Weights of a small GPT-style language model, trained from scratch on English Wikipedia: 2926 steps.
Each number is 500 + 40 x the weight over its row's rms, rounded and kept within 0 to 999. Layers, rows and columns count from 0. Numbers have three digits each. The size before them is the row's rms in percent of the matrix's.

# layer 4 MLP up, 768x192, rms 0.176, rows 136-169, columns 0-95
097:537475487467510450507491533555511487485567458506479470494457497564495663483509454535458431456536496529471507489464506550459536541437543433521528559499467463473527523521497518428541518527521519484440539554505514587373468497463521557440571451512493514483477443561490459532489523503508461499
103:467501576543505521543572458529441531541499539470540579486560464496554583513460559469493555545420539480495531473485575530510476512556561498470474578487514481484446576405361521550482500527506452509540504519554514580489480536560531492567493499524418520512513473510505559497480497493494403492
100:498505508505563483497553489422524518498465475478570562435478484515500496544513463515490487456494528528496466377525464483486513541465513568470481509495527516486530515504476523564545509535539541490471501508464532473551535504481435470511501503522438488467589555523463533512484489529596448453
093:501531472533553478531512457481473531502528473500454483559497440509445473517519556469450498431482534544514596497523512541441532501574576477528522485478542483469392549441496511396533480485482572523524499477541424501558447486509517473521462520410517461562493512392396550514533535550455544449
098:495468520497554455547522437468506524469505533468575527509474475419475498503467473514468498564463505520515453516587508551559498450440523448491510485511484508525635590497535561504470483424516477533456471490466525485382504569525524575538459409486540507532498532544481473520474527495528481538
101:520507452566545572531449533531481491562509588440478537510518467533464492557514430516455467542423526439496499453575453501508461525532548444559500521506575476553506535485527470540517500544535477435481509549537461526490529500536561454445492503482444569460522470549491541542501535503507485496
090:483560475555442480532466497484491474503505422523542546417416521501521464508532550528551519522480491480495538563484483483490544519502467566537522488473490525529535436604407509519497560475459520488481491518458443512523554463485603490522454529476478482599500496547442495483473496516532547485
100:518490474485448525493516436525520487472482451467579481502457502515489460510569492527454483551627540454447548538502458493509500539539515383455454594562505446502498478503479482484547554551408517521471527535490486579471461450538522513493497522480452541452426506487460477497463413464475593575
101:533504451470473533521537508489594540486516520495513458530433560578435464470543455489515494438472505519479522552521537458488556464462510450545511537465479497547575544430496536509416523525636529460579532453519531474599460428436552525480477548426557605492537521511495449571546455541476468449
102:404547467487524536525479450447483468531457458498564433481434499521461515470537463465476467493433525531533474561556538482577500495547508461497461501515486477488558528549457513537568519485494467491571480488477480506450517483558498573445465533528491489502534438447489473509576521486454555549
099:472438489530481437520490458505503566492535509501534508515541508514561461506523519500560495509517484441498614458444481471578537554519537526541476503520514527497559470561556414547500504521467508472471563488498412471560508525507475567523404414513451430552519559502473542455479583479454484504
102:540440464443551483541462410472486489526470573529445525485541460524505516530411558572480455498585506511482539541510464499489466484486547502464565493547592491545459481485445457489459418485512491495431477438490508421572508474497527496521437490544513528485512464481502496439455533430471515493
097:452475492502455502562517527468440516593402494505439547505536410540514526496488496477493401497467488526520499512474481535492427541543489484496435574477500416495519438519499502515446571488503546464511553513496515512507534426533505475434445494469503542471567430495462424495599502504436552478
105:497494496473489497536391511466463556488495612491515477477439509522439463539469462449453605459536498521403499451475437430552468476487472511421542497508547495498480489523566476512515506538568478504559486477478481505498472476609513458493451579536551455448479482507511529513452510507535525508
102:533473518548498522562456547551459454575548510540523464514507473464465540470448550491461484509534531493533523490528485499500463483529503500547406576488482502392415542442479516517487496535517507502460538489456466541494517513500538516458435464412508474538465444464492503528470525513576419530
101:502523526446543487559489558497555479596523562515482506496508512422538497581488395500437514470553571502462459520478435447497538586502569460504488473586560597499538515490497487442479447561494443505515554530463395518595517582526558536511483463418499470503468491476418479528525525484504525525
092:491489539484500621526489510479480474490488464477533542463442546516448526492472466471478478450464469557536485462521502520473569492471563482518522553592551506470443588598457560464498553551492486477505516541517532444467479519431530409497478431450469547481613541481513452464473526495403474488
088:435470575481517500538430514536484472539501441439506560447550499507503466451544449586478526491512582489474511497543494515586552513500523523513521457488448527505497520499450556546450495452489539467550482508510523540479484538495487543477485522537521589499483525468474448538535521530555566455
104:548441535455530429499480505534501463510477411429542482484539549490444490542458535500464620483521511515535479504481504541484525597465535486476480496485482426498426499501454589455606524490547539498510480501413549485508559525581621420525531584463564524530459548521481449467538502533496500550
107:521493516541526519510539585474508495519531488516489528469461518510483475500462493499444445489502463487421464509546541484512488466510512515553586509523477502468495485567462511487441473512495438462495472541505480509479555545468540580557412458442436532462412484425505520539476520464576487402
096:463537532450549481507474506583505527542465491521519484507504501521478537428430450556481481535520438518459541502484481448534508517559490459543474436458548550564533562468465565487451511479535528536573475523489456508409487474482476471513535424421507551544500489508556470553421464482477481442
098:549484516542533518458472425572509546471506487520534567492512506457489514415474581481513474512469500457510494472526529507531551597529530540470479506558526489499532542519421477455451486488493491517549512602492519504545515418472505527502499534544490528427534441415495420452465546496470510489
098:536496503584460503490629520525511471534508451474447528529518547503462472480615487487536501472482521616483520520521461536505539450495544526510558457474441487454486537487500587521435481533545526490542470596482501436579462496491489493496487488441558493513565416537505505531507465555431603405
091:544569513502519502508496550496571443501441476432545491508491511476536510474412532522495550451564495507562494531549507450550454544472428445530457526464535536542534479512478560479472552468449469495482500469497540467505494467545506486452485471586469540508532480464487483509525488524461530479
114:521514543455508525505428523497477471432549471530467498453497491469543527570498542548509550474490506521546559458530481470455480614507541517495419467523464548524578467461447535509495444522433538480417523561590463477536500500448504481513498496491488481485463518491434526460543497480561541510
103:482553511486475489523394475436497523478422499477561483486505450516431460478540485448476511423513546449466556429514465564463547451483550437470514527480549437507512550514481453485570429528475501502526477503540490372507487418470475520427505524471598488529507459433451501440470525527491455478
104:533494465488477438489484542418521530512469501541558403473526568525537515475443467556584522520431547502585492491520478494556458529456546478565530475516508495481426481500502494506560581484531435451500465574509514473483485512490619549519510525468504511567489508472553498500504476507549544418
098:549541534438502535507516513514503531654478561578457461510503486529498575518492503483481500525481524503501529518419496465558498496514537552534528507491523524534451459527495475541479459514459525486492495534480426449500490578493529512497496545486467503507511480505540551501510462488526461432
102:504448477463475533485502511502447527549470485511564410552449487579452528539442588475484580528455551446474478505536467527473538589510439600480527431583458408560481569555499552549484508475429493534483577443508490426584477468448550461509513516511492536519451502501503494534492460517509522397
093:507467496506487426470478441465551510628469519466561497494498507478451497484504506499502518566495498484500484499503481521489509462564530462538459563552548494549461373499438510493436527468505498546508442490463523485545495538512558517526444486469442486511402507528452494460512582515532569522
095:499484569479427561530551483469597496477498533485523529519538499547474541467496439526474533503516484432514458518502475473501574497560530479532501540476547458502515553500468500559537531434519581465534546458443489561450487398522497473546492497524506503509519615492479449414481565476510513457
094:484516506442575454523491485408501542466485450487511500421518444516495472508463520456523537539388517536467519551500504523575515487495492459524506497453447561547571465507501523464471485511514513537502391494501496522467553479477567492548441507464508517588499514477446583518520532528507516519
091:516463510487491593560530452525508535514476533523505487523523519564539479529409496511508477509509531504573555568505505480540469501552546516533475494411472448437537517503513516520472569433465562562469480522490494502525541475485476477504580483385488452485610532501509571462479527508469482449
103:415473533495420416507454528513514457504469525504451532467503467393449531487543467526545603533453491500432521471536450496474513488524454530455639508517445492489502486495480522484497568502410516412469553471560477545508434498505459484459550527492545540521497503495475493474496432523476510517
# layer 4 MLP down (transposed), 768x192, rms 0.16, rows 136-169, columns 0-95
098:484598507512536530521415444478439501428462476432466495496561554478525479615602455520490490486525556516471589473485528515431505467596456492468531498469412562495471457407482564451463508563487581505521500558527473524539519449522544503487472459501530514470540512438486457567502499510477501461
104:477480453562500573482496493450570455505528490453485455534498491554503460464561499537468474500512452538533472531500443545491486454482495502577487498529554515496490452561486502473498558487479541487525511494520459461510466458531427532556472501439582375492503570442535490487489474568487563484
097:471562534400476485501576537559453485472500521512443581486467492479470477460513507549442466539538439521466498553485527558506501577463454500489521551534516545472451507489541491510489530485467522445539592530497519491468457532484515476485540510485460486500530548539529505524461521436547484471
099:451476502490485461560464559530518426497497477436460531472482545513483523527496550481529502496545480554478495468453510490525500484478502486542502463520456484526581555466514497434530509509438567461443417501449462514532459565472501491529546524534548449439453459474449490482469479539582471421
105:521448522455520484495468521482493485556407471527552460456465522478520534509506555553512493572521528499496497524488455411522515532462467503478506550439483451493584457505509548499540500501486502515366475411528464496540490550498472506445580527611538511526512522564484563490476511468495510521
096:478470501508506516500472441495488504456471502469487456512482528479456554590479515503465461450507567426475422551465502489513487553510518553478500490492461471482498533446456609530502499536466466478484432488538535480500536496431465507472560479520573446509490499514463464544529528503508516548
093:574527520507540463498443495492517503512484520478537481544410440497553529480464501484503493474420515481435508575471533557438556492485527468489518392513464444523414466492474550483501488481492513440500503508502546457507545533499407432509543435452456485453490478503498517501512456465495492511
102:526365510483511475532492492500502489524538525622477462487468452472465457504506538448538532488471486496497419514456501525539548501468492526508478523470492495546441547511482541477508463519533511495479479529423600452494480495504508518501476554474482519531453480460609581500488452419610474509
104:531407489515483461538507495554495512493541521472579534502561529510514544476515522515508444508515510448519510528555532463537536444589474460529566535514510499518522497507545512510472463555503456490485525539533524506439491447466520491522489543471530557502498457556545528544524368548519492495
088:590534521502517444524467508437499468462478478539518498476494580452480567493439568480512456488492472479537476501417534536492448524514470518447446487520510541464542567513540543515490462474485506586478495495558510495449500586521464521461545547491537494556420564573468491464415496482571509534
099:544512528482559504486527472419485476432406405471510417517473459480513504452484445440486500510446498466487402545557469484517486523515522506480471518508457411495499493496486526477517477428482514562520533492429618491436474493488479512481540441457463529458553452517453507446539445470537472556
088:469573532514451553479529589492501492447507465471542469427505520503466525490554447545549578502450539499515489460519483470557532477503426488502502543533457498490501507467508499462516583546484556493460524577477520522421513538475514463496476520424472464497490529515419522531504434552496474503
093:510477497488577504481451462468487555446507496479493538488568554538438497460432608504392455481454524511544477463362542397467505498449494497477519465459505490435527490508528501467481561499586478518528441406526479566476467541536470533538496458533478486584497538603488479447511508545532494562
095:559432476462502484494589521455523454449482455472430500499528513526469518407540540465536484536543451538588539564473504507436558406592536498473475524505497533452497490480479550538515476541510501475539551504488468505461412427516473530515578495516530471539515519545513454501506534509481498548
105:558422486463494567510547530569508475452481551544539450530493472408512490524511390482494415462487512573445513525482466512564456480558485476525445538459488436411530469497469508475490512460531497441520506454480452542467479429517411489455534476522495481440478500485571551517423522496497461558
116:571514486494482515519511538537522503504599527540444505525531398488568507496500508504531519531504542482470534465528521416534495481474543470496500496499500582485480537527563540519547493463468479472492439457455395534527523519563485453547516476496500476576464512514430577515459486524600486581
098:480567485538499395554500501496470481493497507431479422519464528516540516506459493485528499494539538471536459497515544487546453556513482492484481445512524382527521503455473508534569482407497453537504487481478519460501481453453533517515528560534496506517466462534456472447478471525574532509
096:474570521566454401530479468519511506464487502494526591532532528512477472540551523536528477509527501520438561542429472461474514459508433490491455451463508473537486445526508517546478574513489487444593450491553515457484495490481480475482467435564482556526425535538537422474390559529480525540
098:485494517391556562492576495507558509496489496545492501512429498486499471489532467480532509511464459522486538462561520461457498426536393411499441434474480493469488525487413465519447461493580470493524540554521462495579513505428510507465481495518412487507482567523484449498458530531480525493
106:468541516457518444463492507478519477484397520496532495483465552512473536536507489505448470499533482550485460496455486497489464493494551518465517473508573540486533446400439436437515519477437500563458485413481502430517505544532463502486521528554527545463552476562478457461586545441457503533
099:498466466493488517460492541551543543433509489510576473520627512490470420518468509515555434526498522484473516504515387476535570543509537493495481502533493535549453495482508536542472538500503477521477464481478523515457548448511547497520476400429497466495385498424472567522446483513570530501
099:435462508565497491495508466565526459384475487569462460508506504460477508461529450509510525520480503463542509501438450574502532438505581494495477574492531511542496486436515496499446531510424490549557452582554574486411580497456539496457608492522533538513450476571540487489465510521509434490
101:536500463583515464506546571422482460437498457543540503534509486456529437436497512602460520498505480575505498470502454515504490436475523484490488444494415480502564460431530489438507481546500537557517477520488596471466494512488482501509513523493535499483535534509483565501461435522508530550
082:421523522542477419500593442539466465488507585524461532489497496497483459450453510521554428545489471486454551468403523487489493470525470536513539464575491464532507517486464569539460444497562529607471479472449502538488458563432489488563443507366537490497462504506466505468424523489547483483
114:564426519471561464470530460508588548545590443488537530524515480540550436600487531461517502549411458597534609484504479489539471546506502464538535565526505479511454501513509594532425490538515472511482441555547507474517568493496496476547536501461508471471479454483454498549467501486553525492
105:495454428495550584431502508524473535518519533499479422414496564531503454503455481528519459498504520528508511534458463491511506546586599491442496496548489452485436514523518494525524491585437450546468448485478472523498548451552507484489492555463514476520440499497486528510522444574523462559
089:476568517498524501420469446485430488486586508503464487447386478488524495467472498435466433546532458571523531528513563482463491545528512494444479519493447526480510499516506504495525503485467457470393444463433453522495506489476429479561529517474436494420491464454409500377543561497510484455
095:467515505492580475513434457526483526497487387541514554475452489585478490497513519495555454515507511486542520512512500544505518536490436494512482530510466557469566510538453583462485509479439468488447435491550556489518495464460504548440515482499518544480445463497510457479467509540515529514
105:495502501451500465423510536531554467437518511417543518485511503595436430513451535501500618540467539505515522515486402540501540520554465572480471487538520478490465471492511478483439558495532522546512531526546520427460541494515593495558471490444521509539546521412595478525521429484462498523
106:477491497474530524488496484518478546494504521467478512458527564437540525468490462499472499521474559584456489482570558493543421540515521463524529518501487473581392481523472461479602490508520506480513519464429504518497463485511538510396529473524504503527526506546612517505538496438443558500
079:497451500538558460502524474543540496486517490532557527458484445440554463444430501510452526475528555505464552474443513504540418480593530502483481460529537483511514525466483445486446504507533426438530540486448554471548466489574436509531510503508416572591476511505485492485494520468564568398
111:528536500491512517498422513469564594576480454519510533437504480472494548470441518610547513502501487472463462504519562450607554481450477457467473429406521500484487545503558575508512454480494553531480496469486550528564481471498524496492478531495538481467491523537529549499491503460586491533
087:492505542511503439508453470462455515461517479485535440492528532511487523519480513535469522513479497545512395512478596478509514534439483511507535465521465483571509502514506466449473449518389495541484447493521574518506443458468514454477509488535510509443512523502508473538600481414529489502
097:508460527511545466459477493498538569518609497464466545470467481500427499543552553492446463516502537464512488517444417553496504567536541507452500476503543506549560428500535581569515500528453459468532472513496502489455530513432457503538474500501516571564507517483489547502556539415495490538